Each number is 50 + 12 x the weight over its row's rms, rounded and kept within 0 to 99. Layers, rows and columns count from 0. The size before them is the row's rms in percent of the matrix's.

# layer 2 MLP up, 512x128, rms 0.229, rows 410-446, columns 0-63
121:52 60 47 53 57 47 45 39 52 45 45 58 37 29 31 67 58 51 53 53 67 49 70 42 36 47 52 48 36 45 42 57 62 53 48 51 59 59 44 55 56 54 57 65 60 56 73 49 49 63 48 32 39 59 40 55 43 39 50 50 52 45 54 48
104:38 48 54 49 58 60 67 24 44 40 48 39 53 46 55 52 50 56 57 66 67 49 31 47 50 48 56 52 36 54 39 72 79 76 49 79 38 46 37 28 28 61 38 43 58 57 48 44 37 47 57 34 48 52 49 47 57 46 45 52 37 51 40 55
096:42 39 23 60 48 57 42 51 50 45 38 38 50 36 46 68 61 29 57 59 35 56 50 61 51 40 51 58 50 49 56 72 37 44 52 53 72 59 42 81 41 43 36 61 45 40 67 49 56 42 51 68 39 50 52 74 66 42 43 35 68 38 59 60
092:49 56 43 47 56 39 68 64 48 37 46 50 40 38 47 44 47 35 48 48 43 48 52 73 50 50 40 74 46 35 50 58 45 44 72 51 44 38 51 37 36 54 22 56 61 39 30 53 45 58 49 65 63 53 56 51 49 74 46 72 59 44 58 61
084:48 21 62 39 51 45 63 45 46 67 65 29 59 38 37 52 57 72 46 55 50 60 52 41 51 39 37 44 60 48 66 46 69 77 31 51 59 49 24 47 51 53 53 54 47 50 44 31 55 35 49 47 49 40 48 52 47 48 48 39 67 58 67 61
097:65 54 48 61 61 64 60 36 46 43 42 35 35 47 58 69 55 65 41 61 66 45 56 51 30 43 43 53 53 65 43 62 59 62 55 27 71 52 43 49 46 67 53 43 60 47 55 41 48 47 41 64 60 32 37 44 36 64 40 59 43 59 48 66
105:43 43 37 56 56 61 64 57 48 49 45 64 58 49 42 56 53 36 57 69 46 72 60 24 73 49 56 59 29 42 42 58 70 46 35 42 54 74 66 57 69 51 30 51 56 34 51 49 65 39 67 54 57 46 46 84 54 47 29 73 69 49 49 49
090:65 31 69 45 43 72 42 66 69 55 50 51 49 70 56 54 59 47 59 74 41 50 44 76 37 45 57 34 38 43 59 69 32 53 40 60 71 31 54 52 58 58 36 38 52 44 32 69 59 65 38 57 51 45 55 41 47 54 42 58 73 36 32 49
099:54 54 24 58 33 51 42 58 46 25 59 61 56 63 44 43 36 40 72 42 61 46 51 44 42 47 44 50 38 52 40 46 57 37 36 51 55 63 35 54 38 44 31 63 71 68 47 50 38 35 57 47 71 42 50 54 61 56 40 57 28 63 59 53
093:50 61 35 40 38 28 71 67 60 56 23 30 54 54 34 64 41 49 48 33 50 48 57 31 34 47 63 49 36 47 39 58 43 40 42 59 33 42 51 60 61 52 26 71 65 63 36 28 38 36 56 33 60 62 53 49 61 50 41 32 56 51 42 53
092:54 27 43 42 43 57 23 58 53 44 41 45 40 65 59 50 53 45 53 44 61 65 69 42 41 56 61 48 43 37 34 48 50 46 44 61 59 16 46 52 49 47 35 63 42 62 37 53 54 20 61 53 57 38 33 52 52 53 45 54 54 50 55 55
087:73 42 45 55 37 48 58 35 52 45 42 48 43 46 71 27 34 61 30 58 51 50 36 51 51 25 77 49 57 34 57 69 37 59 53 64 33 51 56 54 30 54 54 52 48 51 55 20 56 69 26 50 50 61 44 48 49 45 47 51 32 53 24 26
085:45 51 48 53 65 56 27 41 51 41 59 64 60 49 37 54 52 60 41 83 44 59 44 70 67 50 34 63 44 39 73 34 52 64 53 74 28 42 38 46 44 43 27 44 57 55 32 45 56 55 66 63 62 68 58 68 55 53 51 47 44 72 43 57
094:57 67 44 52 34 55 54 29 61 51 36 56 43 62 59 65 56 49 32 46 45 36 50 44 63 50 64 47 58 24 34 51 44 50 37 53 34 54 17 31 25 49 58 57 41 48 54 53 50 70 55 61 63 46 27 40 43 38 43 48 62 72 52 59
103:52 47 42 34 40 25 47 50 42 30 66 46 36 44 60 36 42 59 54 62 56 64 49 37 32 59 70 47 76 49 60 39 58 60 67 74 32 43 52 40 68 48 53 52 48 46 52 29 70 51 62 54 58 44 58 53 65 34 56 24 42 53 46 57
093:33 48 58 42 29 39 64 48 47 47 45 54 64 39 23 56 75 63 59 41 53 45 35 54 60 59 63 77 45 47 68 66 51 46 53 54 44 47 64 61 52 55 30 30 56 56 50 56 54 43 45 37 49 29 39 50 50 77 60 53 50 36 47 56
095:45 14 34 55 49 41 51 37 69 62 44 49 49 63 59 44 46 40 73 68 44 44 36 59 71 37 43 58 64 61 35 56 33 70 67 38 56 45 40 59 54 61 38 41 57 63 64 56 45 53 67 49 29 60 63 64 55 51 51 70 48 23 45 32
092:48 56 38 47 43 51 64 56 46 51 28 55 43 54 64 60 63 47 57 41 49 50 38 47 50 60 54 58 33 46 38 55 55 25 27 35 51 58 72 44 61 60 55 49 50 53 48 37 56 48 58 43 28 57 45 68 67 30 64 34 61 46 62 60
084:60 59 42 51 51 47 69 59 54 53 30 50 53 44 57 48 64 30 44 37 55 50 46 37 45 53 43 62 40 62 29 52 34 67 54 52 35 29 56 63 61 49 58 41 31 52 50 45 38 67 57 68 61 54 47 52 63 34 51 49 75 65 44 47
095:47 60 55 47 53 45 34 53 51 64 57 53 54 47 65 74 57 22 31 64 47 40 49 51 55 36 65 73 45 41 56 24 48 39 59 51 55 40 43 44 66 37 50 53 49 47 60 49 50 56 55 52 16 61 63 09 45 57 61 31 51 46 22 54
110:53 57 74 40 44 51 47 49 53 55 41 59 47 32 58 50 44 60 48 32 63 66 59 57 20 59 68 58 33 28 55 49 37 71 54 49 58 40 28 53 52 27 53 58 65 60 57 46 41 40 49 68 64 50 46 48 56 34 53 52 32 56 63 53
101:40 29 45 41 56 38 36 61 55 36 40 59 40 47 35 31 47 63 54 41 33 39 42 46 55 59 59 61 64 39 46 74 28 59 57 67 38 47 76 42 45 80 61 47 60 49 53 63 61 63 44 63 50 52 45 31 75 41 43 24 41 59 42 51
106:43 50 61 53 28 33 37 39 60 58 31 48 53 72 57 65 47 49 42 55 51 66 40 38 40 73 59 51 53 58 61 55 40 53 51 69 56 47 61 54 47 72 57 57 48 71 29 46 58 35 48 57 63 57 24 52 63 15 35 38 60 48 69 56
110:52 64 57 46 53 79 47 49 59 65 36 43 55 56 70 67 58 65 51 49 47 35 40 42 55 55 32 23 44 61 72 65 39 66 38 31 48 47 65 57 43 52 38 49 56 36 63 71 73 37 67 66 40 33 52 45 37 55 36 55 58 44 45 51
094:74 64 52 33 50 62 36 56 45 50 47 52 59 68 66 69 33 48 36 65 65 39 34 50 73 61 60 33 36 46 47 65 54 42 55 61 35 67 50 47 27 50 32 25 49 66 49 44 40 43 54 48 43 48 42 52 44 51 31 43 37 49 38 53
100:45 53 33 72 59 51 49 17 44 42 43 58 45 60 61 43 62 61 45 38 51 50 75 45 40 79 56 42 55 48 47 52 38 36 25 58 26 74 48 49 65 45 56 36 52 33 58 41 52 58 52 64 59 54 29 58 48 44 54 58 35 52 38 59
086:45 80 52 38 40 37 33 47 68 47 53 33 49 58 56 59 53 46 75 29 53 44 58 32 39 40 39 57 49 47 48 46 39 43 41 53 47 54 40 56 65 46 55 37 49 65 38 44 69 52 56 39 50 47 42 51 55 58 67 55 50 51 58 26
091:42 53 37 55 26 54 57 56 75 39 51 43 38 45 58 67 75 67 43 43 52 60 52 60 41 55 56 49 69 38 59 40 40 63 45 53 66 53 69 62 39 38 58 58 40 57 61 75 60 43 45 53 53 38 45 41 18 58 33 53 42 58 50 57
100:77 49 63 58 35 67 15 56 56 35 47 60 57 32 59 40 41 55 63 35 49 55 56 54 38 38 44 52 42 45 43 37 52 43 43 38 42 48 60 69 50 42 50 47 44 56 48 57 32 53 35 69 74 52 20 50 61 47 54 54 55 36 61 66
096:50 60 61 57 53 45 09 49 47 58 50 45 45 58 52 66 71 46 41 42 46 49 60 74 44 56 52 62 41 50 56 46 61 55 49 62 52 41 23 41 51 29 69 43 57 48 77 57 70 42 42 70 45 49 49 54 47 36 57 39 57 40 53 54
105:33 60 51 37 48 43 32 49 69 31 40 50 58 49 38 57 53 40 73 64 59 31 43 48 49 33 49 45 52 49 55 58 56 45 53 34 44 42 37 43 57 43 43 49 86 51 60 84 64 61 73 43 57 57 61 54 51 69 56 29 55 35 58 38
094:55 46 65 45 47 41 58 39 62 43 57 56 33 36 54 52 52 33 45 28 42 52 52 39 43 48 42 65 64 42 63 51 48 72 65 53 38 44 37 34 36 63 43 59 62 60 50 34 43 35 41 44 63 53 62 39 39 40 57 29 56 56 58 60
100:61 72 27 37 46 49 44 42 57 66 61 29 48 53 65 52 50 57 41 45 44 48 60 51 36 46 49 58 40 49 58 53 73 47 65 40 41 37 54 49 61 36 60 48 53 56 63 45 44 43 43 66 54 41 58 39 67 56 57 51 62 48 73 35
104:49 52 38 52 61 21 51 50 67 59 52 48 38 53 60 59 79 32 43 52 62 42 54 55 59 56 62 45 44 65 69 51 44 52 41 58 55 42 57 47 59 43 47 49 58 47 38 33 70 49 54 45 45 66 73 83 44 38 46 76 45 62 62 45
095:58 29 46 39 52 60 65 81 46 66 60 42 36 41 46 44 50 54 36 44 31 63 48 31 65 43 70 50 46 44 32 48 62 67 40 58 50 47 53 13 39 53 38 45 47 37 57 46 43 37 39 59 66 55 43 38 62 53 55 54 43 37 51 22
106:49 51 50 60 65 50 47 71 38 36 59 63 51 53 33 44 59 39 31 58 53 33 38 62 53 37 49 40 48 31 41 60 67 36 49 55 39 61 45 37 64 41 56 61 64 55 28 41 29 60 64 56 62 37 58 33 59 33 46 57 78 59 46 47
094:31 47 59 48 33 29 52 09 68 57 37 39 59 36 54 59 40 40 49 41 54 59 16 48 65 38 51 31 34 38 64 36 56 73 46 63 64 53 55 55 50 55 40 44 45 49 50 73 54 39 54 60 51 61 68 48 39 37 40 24 61 51 71 63
# layer 2 MLP down (transposed), 512x128, rms 0.201, rows 410-445, columns 0-63
099:31 45 41 57 54 59 55 63 74 60 45 34 39 31 54 48 61 58 59 33 35 53 72 48 50 57 51 51 53 45 65 56 41 38 51 47 61 42 54 47 46 56 52 42 36 47 51 49 39 61 38 53 38 42 56 52 50 59 45 36 17 57 53 54
103:81 65 37 39 64 57 44 44 63 53 44 56 37 43 56 34 38 74 58 34 53 50 42 48 46 35 61 56 43 77 40 69 33 50 43 49 54 47 31 49 52 60 47 64 36 78 40 55 53 54 39 56 62 56 60 45 55 55 54 53 61 48 41 41
095:46 41 39 60 48 22 55 57 29 43 52 40 45 37 57 53 37 46 25 53 45 38 50 51 61 34 33 37 43 47 43 55 30 60 15 51 64 52 55 72 47 48 46 62 37 44 52 74 46 56 62 65 22 31 45 30 53 26 61 49 47 47 64 59
095:20 60 55 52 72 15 38 34 53 47 57 55 36 59 37 46 36 48 37 32 54 62 28 62 54 58 37 48 47 56 39 56 40 51 56 49 49 45 43 26 45 58 53 34 37 38 53 48 61 28 27 33 50 64 41 47 62 62 58 42 47 52 54 61
095:69 66 37 60 34 54 42 57 40 42 33 50 51 46 58 40 52 77 33 51 42 60 42 34 60 60 56 47 36 41 46 39 41 54 29 37 67 60 54 31 50 38 34 65 66 62 37 70 56 57 38 56 69 69 59 50 64 80 59 43 60 40 48 50
098:53 57 49 61 49 76 45 67 56 40 46 42 45 22 47 73 56 60 63 51 31 43 55 58 36 49 67 57 58 28 58 60 63 32 55 51 78 43 58 48 40 60 63 43 56 50 60 49 44 49 65 63 60 30 24 25 68 61 63 52 66 49 60 55
099:35 51 64 68 47 47 59 72 37 42 61 55 69 44 49 56 75 45 51 67 46 43 61 52 69 40 49 45 54 50 37 51 57 50 42 61 64 27 56 45 68 54 70 51 70 57 31 44 48 53 78 46 25 62 54 55 60 48 51 68 48 77 61 41
090:74 70 58 58 62 54 47 39 52 60 63 36 68 63 45 41 35 46 77 45 56 31 56 52 39 67 45 52 53 47 39 38 60 47 51 42 40 50 38 48 68 53 54 48 56 50 58 51 26 54 41 60 47 53 58 65 44 60 37 56 45 61 59 50
107:17 63 45 55 22 65 54 54 46 31 30 54 45 63 26 44 41 19 33 57 41 48 50 41 33 63 57 45 41 40 56 42 49 66 56 50 46 38 52 63 55 42 37 47 50 50 45 63 51 36 67 51 59 26 62 71 44 52 42 37 53 46 50 40
102:33 62 36 49 30 76 34 66 76 62 58 42 72 45 46 57 40 45 36 61 39 60 51 34 54 56 51 61 48 51 56 48 83 44 41 56 33 40 56 34 42 52 35 44 31 66 45 44 33 45 46 34 50 40 32 57 66 54 66 39 48 67 32 61
091:71 31 53 40 56 64 48 76 58 42 49 44 67 81 40 42 58 69 74 54 65 40 48 47 42 73 59 54 71 38 37 46 80 44 68 42 65 67 77 69 40 43 25 63 42 42 53 43 69 55 59 59 55 35 39 46 41 40 71 40 48 45 35 60
098:66 46 56 59 39 65 53 66 36 60 58 64 53 34 41 52 49 54 63 47 64 68 41 62 27 33 38 44 45 77 52 54 74 46 49 46 19 48 45 64 56 29 52 41 39 60 58 42 36 32 40 37 66 43 62 51 60 34 49 54 41 59 52 62
085:71 44 40 39 44 50 43 73 32 43 30 44 55 72 39 49 56 51 51 52 47 67 44 41 51 54 62 63 60 58 34 59 81 74 62 40 44 69 45 35 44 58 56 58 62 40 63 40 48 63 49 43 64 56 52 46 63 88 62 47 57 40 52 59
095:41 42 64 45 62 42 43 49 50 60 44 50 43 25 50 52 45 64 53 66 63 55 30 31 51 50 57 62 57 58 69 53 34 42 45 44 33 47 45 46 36 39 25 34 56 61 60 66 72 63 42 78 55 31 46 37 61 52 42 49 39 54 21 40
103:60 71 61 48 48 63 64 44 41 30 55 50 48 32 48 73 54 11 56 36 57 53 29 70 57 35 48 41 59 40 54 64 49 58 65 45 45 50 56 61 56 67 61 59 46 52 51 57 43 55 52 48 33 29 54 73 55 53 36 64 32 57 39 32
099:73 52 40 69 21 64 62 53 64 56 54 48 59 64 37 49 72 67 51 31 27 71 47 53 66 56 39 61 40 63 34 51 44 71 60 54 53 47 51 43 66 58 49 77 30 56 55 54 62 62 35 52 39 48 58 56 49 49 49 43 42 43 47 86
100:61 42 51 71 41 25 24 42 34 31 29 37 52 50 60 37 80 56 52 57 45 50 28 48 43 37 48 47 41 67 39 40 39 46 71 64 39 58 52 40 27 44 49 34 60 44 64 54 48 59 56 60 45 45 48 63 48 56 36 54 65 60 62 63
090:45 66 61 41 49 47 46 42 67 62 36 50 43 56 46 75 43 48 49 34 49 49 32 49 47 61 66 69 55 47 25 37 63 26 65 38 05 62 50 73 60 64 52 50 54 41 51 35 65 42 54 44 44 47 41 46 47 54 57 54 52 52 43 54
094:48 67 52 58 40 50 51 52 50 65 55 39 64 64 53 41 45 50 56 44 69 50 45 64 38 33 63 50 62 46 38 57 56 60 58 56 52 54 62 39 26 54 65 52 13 46 37 68 38 45 57 36 35 61 68 74 47 41 69 49 86 56 70 60
099:47 48 55 66 64 57 53 61 35 38 45 35 51 60 45 56 61 42 48 70 51 23 50 59 39 57 48 41 49 41 32 51 54 50 94 24 71 37 56 43 56 31 41 21 61 44 52 73 52 46 49 48 51 37 44 42 76 66 59 60 47 37 57 61
102:54 41 46 41 42 30 55 65 52 45 75 30 35 34 66 52 60 52 52 23 58 62 73 53 46 70 25 46 55 48 50 56 71 36 51 52 31 52 53 61 46 60 47 68 44 70 34 60 47 58 67 42 68 47 48 46 25 44 64 47 45 30 48 38
102:53 32 70 46 59 49 49 39 44 57 51 47 39 57 57 66 63 45 30 31 61 61 53 54 49 23 58 56 38 50 46 63 45 71 68 40 33 70 37 52 30 43 55 36 49 45 55 53 40 50 52 42 60 45 38 66 60 63 51 49 26 45 54 47
099:45 56 67 53 39 27 57 62 53 49 41 49 59 62 72 56 35 67 59 58 50 46 40 47 74 63 58 61 60 76 53 49 40 71 38 60 42 57 56 45 52 49 54 42 64 62 46 32 51 28 38 38 63 58 68 65 36 46 51 43 47 40 73 48
099:54 43 44 45 65 50 52 30 69 42 38 31 38 54 48 37 36 64 59 55 52 60 48 62 28 40 32 48 43 40 82 50 40 62 38 22 54 41 62 51 49 51 52 52 45 41 69 59 56 24 59 62 63 52 63 38 28 44 49 80 69 39 70 64
099:67 47 23 44 59 38 25 37 74 67 55 66 51 56 55 52 39 64 43 32 41 43 53 42 50 66 54 44 49 59 48 23 48 37 52 28 73 52 56 55 48 62 51 61 50 52 75 52 71 42 47 50 43 42 75 38 47 55 74 41 46 51 55 64
102:43 55 48 54 49 70 33 43 49 64 54 47 52 28 49 46 28 53 39 68 55 42 59 46 65 53 28 36 36 41 57 33 27 52 58 27 35 61 46 51 54 55 70 55 29 44 49 51 36 59 27 63 50 45 39 38 48 54 65 41 44 46 37 60
089:70 69 55 62 63 33 56 61 44 75 50 62 43 45 40 53 63 58 65 82 57 57 72 30 65 57 54 63 48 30 55 56 31 58 53 20 52 38 47 46 49 45 36 47 39 40 50 77 46 58 46 44 31 56 44 45 57 67 62 45 59 50 68 21
101:42 63 39 53 52 54 45 20 74 55 33 61 50 58 38 52 50 39 77 43 61 55 35 66 32 37 48 46 36 49 43 38 37 64 48 35 58 55 33 54 32 35 50 24 19 37 47 54 34 51 56 73 40 55 25 41 30 51 65 56 57 45 49 47
103:59 43 46 72 59 64 53 52 41 51 32 38 41 52 34 49 50 42 64 43 62 67 35 64 42 57 54 45 42 31 77 72 63 37 58 78 44 41 62 66 45 54 43 50 45 61 37 42 51 50 33 32 55 60 48 62 38 53 49 42 39 51 33 36
098:29 53 54 59 19 35 67 52 47 46 47 59 49 44 53 42 35 58 62 46 46 48 37 45 42 40 61 41 54 52 51 49 51 44 41 48 34 62 33 38 61 72 32 33 59 58 39 60 38 72 41 30 59 78 69 41 45 44 67 55 31 61 47 61
111:41 46 64 43 40 58 42 33 79 53 48 62 59 50 52 38 43 40 46 61 18 41 69 47 65 45 49 49 51 32 38 38 37 48 49 74 63 49 44 48 57 52 47 34 87 85 60 62 40 76 58 52 48 56 62 60 47 46 50 61 30 43 37 46
097:68 51 44 41 51 63 59 12 43 69 42 53 53 29 50 53 42 56 26 48 52 55 64 51 65 68 35 47 46 30 48 34 38 65 37 48 65 46 56 28 46 38 49 43 64 48 55 63 43 52 55 47 60 47 64 50 49 54 42 42 60 67 29 52
104:30 59 61 40 47 34 49 44 60 51 67 51 47 53 74 44 33 68 36 36 59 35 58 45 48 33 43 34 44 38 38 48 46 57 65 59 69 40 53 49 58 41 45 42 52 41 54 58 61 41 47 76 52 66 57 78 38 38 67 62 49 30 56 42
098:78 67 32 48 49 28 54 47 46 52 55 48 38 54 56 56 45 56 24 36 38 56 52 31 54 69 57 26 46 65 23 55 51 61 60 36 51 78 49 46 57 46 48 52 47 48 64 45 44 31 45 61 51 49 57 42 33 54 53 74 59 57 32 35
102:41 37 57 68 33 32 54 48 82 45 54 55 59 62 55 52 32 54 30 41 40 38 47 57 50 51 45 49 58 37 59 58 26 64 63 47 66 42 64 35 66 40 24 38 42 38 40 58 62 57 49 52 48 48 35 58 62 49 49 59 53 56 49 39
097:22 36 44 47 36 48 44 39 30 40 48 46 38 68 70 60 44 34 48 32 59 47 49 58 49 39 56 52 62 62 35 37 59 62 59 55 64 43 42 41 65 50 51 39 51 55 55 55 42 50 21 49 38 62 39 57 70 68 38 42 45 55 50 32
# layer 2 MLP gate, 512x128, rms 0.237, rows 411-446, columns 0-63
099:27 53 52 51 48 27 49 61 51 42 42 41 60 52 35 52 46 47 38 47 44 51 53 68 53 56 59 34 51 41 46 48 40 50 45 59 47 28 62 55 63 38 59 37 50 52 44 35 65 45 24 49 69 48 45 51 71 47 53 54 53 30 59 29
107:48 51 40 55 48 52 55 45 51 48 59 62 37 41 61 42 53 50 34 52 33 50 60 54 64 74 50 42 26 41 73 69 45 63 65 31 72 66 43 68 52 47 57 68 46 35 70 79 60 42 45 58 42 60 66 53 57 32 53 46 45 69 54 45
089:40 31 42 39 44 50 36 46 29 41 41 50 53 52 41 47 46 57 58 72 28 41 32 32 24 46 60 64 73 70 29 41 59 49 60 45 38 34 54 51 36 51 37 54 44 36 48 34 27 76 41 51 55 32 42 57 64 45 51 47 38 50 49 27
088:79 64 56 83 51 61 42 58 47 27 41 56 34 53 64 69 39 47 70 52 48 47 65 40 49 74 49 56 50 42 41 56 29 53 54 42 38 60 61 57 36 39 56 47 46 56 49 55 65 37 41 41 67 66 52 40 56 48 74 42 52 54 49 47
103:67 70 60 50 65 72 71 36 55 32 45 44 57 28 49 59 55 70 58 56 73 61 43 53 40 64 57 59 41 69 31 56 50 47 52 36 62 53 50 53 60 59 60 45 48 60 47 49 39 38 57 61 45 31 27 42 52 74 45 62 40 54 46 69
111:47 37 19 41 53 66 65 44 49 60 41 70 58 44 47 34 53 67 58 65 53 68 56 33 78 65 49 51 25 39 58 43 73 64 56 34 50 70 71 69 52 37 48 56 53 35 75 43 55 51 61 49 73 50 58 52 61 41 43 53 54 29 55 48
091:70 73 48 46 53 43 38 50 51 55 38 48 42 38 27 35 44 48 37 38 57 35 43 39 71 49 56 69 56 46 68 48 38 43 64 65 49 50 63 55 74 48 29 39 54 35 50 45 38 53 50 58 53 56 48 46 50 60 52 22 51 48 80 54
106:36 65 65 52 34 36 51 48 34 60 61 49 42 45 60 42 48 63 52 55 50 35 33 48 60 65 53 79 46 22 49 52 37 40 65 55 55 39 23 45 45 63 64 44 58 58 38 76 50 42 44 55 39 47 68 42 50 53 52 63 67 38 45 64
099:23 46 45 57 38 47 54 36 48 37 50 47 39 64 50 71 44 45 64 49 60 57 59 49 43 55 73 44 48 33 40 38 36 54 40 44 46 65 45 45 56 50 55 65 50 43 40 19 57 51 56 55 57 47 25 59 34 48 61 50 36 75 33 70
095:58 72 68 71 37 32 77 41 56 50 59 68 55 37 46 45 53 50 48 65 47 39 39 41 62 64 44 60 62 65 66 63 30 66 62 40 41 55 57 49 65 59 47 40 55 42 56 45 38 70 49 38 33 58 55 52 40 42 28 45 39 38 49 46
085:39 55 47 44 65 54 64 70 37 51 48 40 60 49 54 49 26 56 34 45 37 40 65 53 56 44 41 41 48 49 40 52 52 50 57 34 52 58 63 43 67 25 28 48 56 51 66 65 60 50 45 52 41 61 40 29 36 70 48 75 54 40 52 75
089:51 55 49 31 26 68 65 59 58 46 55 48 44 39 64 42 51 51 47 24 49 34 64 58 36 58 63 32 44 54 23 65 25 56 55 36 60 58 54 58 56 47 70 49 26 49 52 54 43 49 63 50 49 23 49 48 38 37 51 45 40 49 46 52
100:47 26 41 39 41 61 50 68 73 49 54 53 51 43 35 53 55 73 47 32 39 53 46 36 54 45 52 32 46 53 45 38 44 62 59 40 80 64 66 32 50 34 56 51 37 50 47 52 49 44 44 48 44 66 59 40 48 50 61 47 35 66 57 55
103:60 46 75 43 66 67 69 62 46 38 56 58 58 49 50 51 48 36 53 49 49 45 53 33 27 50 50 55 36 46 35 68 56 71 58 57 29 52 40 49 59 23 60 59 55 49 39 52 59 48 73 31 47 40 70 54 81 50 51 59 34 73 40 44
089:55 48 22 55 45 43 42 36 61 64 34 54 49 48 53 59 47 30 34 54 32 64 62 43 45 45 44 42 52 37 43 36 60 65 37 58 49 49 64 54 37 54 51 58 63 55 49 38 30 65 49 32 76 64 44 57 49 39 42 58 57 57 57 19
098:57 30 51 71 31 54 60 42 34 47 45 35 32 43 39 50 41 53 39 55 66 41 41 40 54 23 57 39 45 20 58 56 53 56 55 74 50 43 38 39 43 50 53 87 54 44 39 54 57 65 39 58 54 55 54 45 53 44 72 49 59 69 55 59
094:42 16 42 44 40 40 53 37 68 58 47 44 24 58 50 63 55 51 40 53 68 65 59 59 47 66 49 55 89 58 50 41 46 69 63 43 15 50 39 65 50 45 45 38 42 49 57 59 43 49 69 38 57 38 53 49 25 66 68 50 53 61 66 47
089:25 27 58 37 42 50 48 38 58 31 72 42 32 33 38 45 32 45 54 58 41 39 57 57 41 52 55 45 45 49 51 43 57 43 36 47 76 63 52 62 43 26 59 49 69 53 52 57 54 37 52 26 59 41 59 48 49 57 45 58 33 46 55 49
100:43 62 48 24 52 44 57 44 42 58 41 54 42 42 35 34 46 60 45 37 60 63 69 61 49 48 50 43 69 81 46 50 59 57 49 48 43 60 43 61 28 58 51 58 61 49 70 49 46 67 64 30 49 52 44 75 55 41 49 67 43 62 67 49
121:52 48 52 57 54 40 60 41 21 56 66 68 43 67 60 46 58 65 51 48 47 65 38 62 38 34 72 70 48 39 76 34 58 47 62 65 73 63 44 56 50 35 57 47 43 52 58 55 23 44 62 45 54 47 46 63 42 46 55 59 63 55 51 39
098:60 32 63 53 48 19 38 54 41 19 57 31 33 57 64 30 52 48 46 74 75 33 42 34 52 50 60 49 25 44 24 53 35 59 59 57 67 50 57 46 67 60 63 43 63 28 39 53 57 46 40 52 58 50 51 75 29 47 52 71 45 57 33 35
111:49 49 40 44 58 54 55 52 55 43 62 52 37 19 45 31 38 46 46 06 71 66 57 80 39 49 69 51 41 33 25 46 45 52 76 49 33 52 52 45 41 33 40 38 45 37 53 51 51 46 55 53 39 49 56 39 34 60 65 60 40 62 34 44
109:58 28 57 56 39 33 53 41 43 37 45 24 50 52 36 40 37 72 62 45 64 70 63 53 40 50 66 74 38 60 38 25 51 58 47 37 52 36 38 55 51 75 68 46 48 66 54 43 30 59 30 52 74 62 40 27 59 36 49 48 30 45 60 35
097:55 53 43 43 42 66 65 50 45 67 48 49 43 60 45 82 31 45 56 60 58 50 57 48 42 51 39 66 40 63 43 48 45 59 42 56 46 49 39 41 46 64 40 43 35 41 43 65 43 29 49 34 49 58 47 41 53 67 37 62 59 24 42 69
098:63 66 57 41 45 65 51 63 57 76 55 62 47 49 56 42 45 73 38 58 69 46 65 43 48 42 55 42 58 46 52 61 56 72 39 40 52 30 67 49 40 57 49 40 72 51 75 45 46 63 42 63 58 34 50 33 63 82 61 43 57 29 56 39
085:58 44 63 48 56 60 46 49 26 42 52 66 51 32 59 40 35 61 37 53 46 71 36 78 43 66 67 47 49 60 79 55 63 49 54 52 63 34 68 50 50 66 44 63 45 43 56 34 22 35 54 69 50 37 48 59 40 49 68 35 47 46 36 78
091:66 35 40 42 47 57 54 44 55 34 65 25 59 42 58 40 18 54 65 63 45 42 47 36 39 40 60 59 27 53 63 32 50 48 30 52 37 56 54 49 13 66 77 45 33 49 63 39 40 39 77 56 51 35 55 55 41 70 53 50 29 42 43 48
098:40 66 48 39 49 28 43 49 46 71 56 58 43 41 31 25 52 70 42 39 30 36 70 54 49 32 48 45 59 45 35 46 61 69 27 37 52 54 39 52 52 48 51 41 61 48 77 45 41 55 59 47 57 45 66 46 42 49 41 52 60 45 56 81
092:46 59 51 34 51 44 50 69 73 42 71 54 36 46 46 38 37 31 39 41 64 23 52 42 56 51 38 66 52 56 39 42 57 44 48 26 30 70 58 36 78 67 36 46 58 51 40 27 56 50 69 45 50 49 52 41 33 55 49 71 37 69 40 51
107:43 60 47 50 28 51 66 57 57 69 60 45 39 64 67 43 47 38 41 36 50 50 56 60 37 41 54 46 17 54 57 48 58 44 45 39 54 59 61 57 44 48 25 44 23 50 60 53 62 33 46 59 74 62 63 44 45 46 42 52 43 53 50 86
088:55 54 62 50 52 38 28 46 42 82 47 46 58 44 51 47 49 50 37 74 48 45 52 64 94 66 40 43 51 40 61 58 31 68 42 59 39 41 47 54 60 34 56 30 49 40 62 68 44 58 33 59 66 58 54 63 68 59 43 63 46 36 31 48
097:60 42 67 59 31 57 69 47 54 77 61 47 51 35 45 44 37 36 69 56 46 64 40 78 72 37 49 64 32 51 18 44 30 60 49 48 31 51 43 71 39 41 47 43 32 57 39 36 60 56 32 34 52 49 52 38 49 48 50 49 39 79 63 58
100:40 45 60 37 33 61 64 53 64 62 66 44 57 47 37 35 56 60 38 58 42 46 65 54 28 51 42 63 60 48 35 47 42 40 48 36 56 51 34 60 50 48 48 40 44 33 66 64 31 54 44 40 53 33 44 35 59 66 56 53 54 53 41 44
094:64 62 40 51 57 53 37 35 58 39 45 73 66 69 36 66 39 56 57 45 69 53 41 42 30 63 30 50 45 71 54 58 71 22 58 25 55 42 41 54 68 48 55 53 55 67 48 60 65 40 62 49 45 33 49 70 52 45 47 51 54 41 58 66
109:51 74 58 49 64 57 37 63 40 47 28 36 42 62 39 56 82 55 47 49 47 56 49 62 70 44 45 45 62 38 47 61 55 50 43 50 62 82 43 48 36 33 50 48 53 64 41 65 46 53 69 44 64 42 59 37 67 80 44 57 85 51 46 33
086:35 47 60 37 39 43 53 33 86 48 42 46 59 36 57 47 39 40 35 41 52 59 19 52 64 55 46 23 35 52 51 37 58 73 41 52 62 58 50 68 45 53 47 39 44 56 40 74 53 40 47 63 54 62 58 48 27 60 38 27 61 62 68 53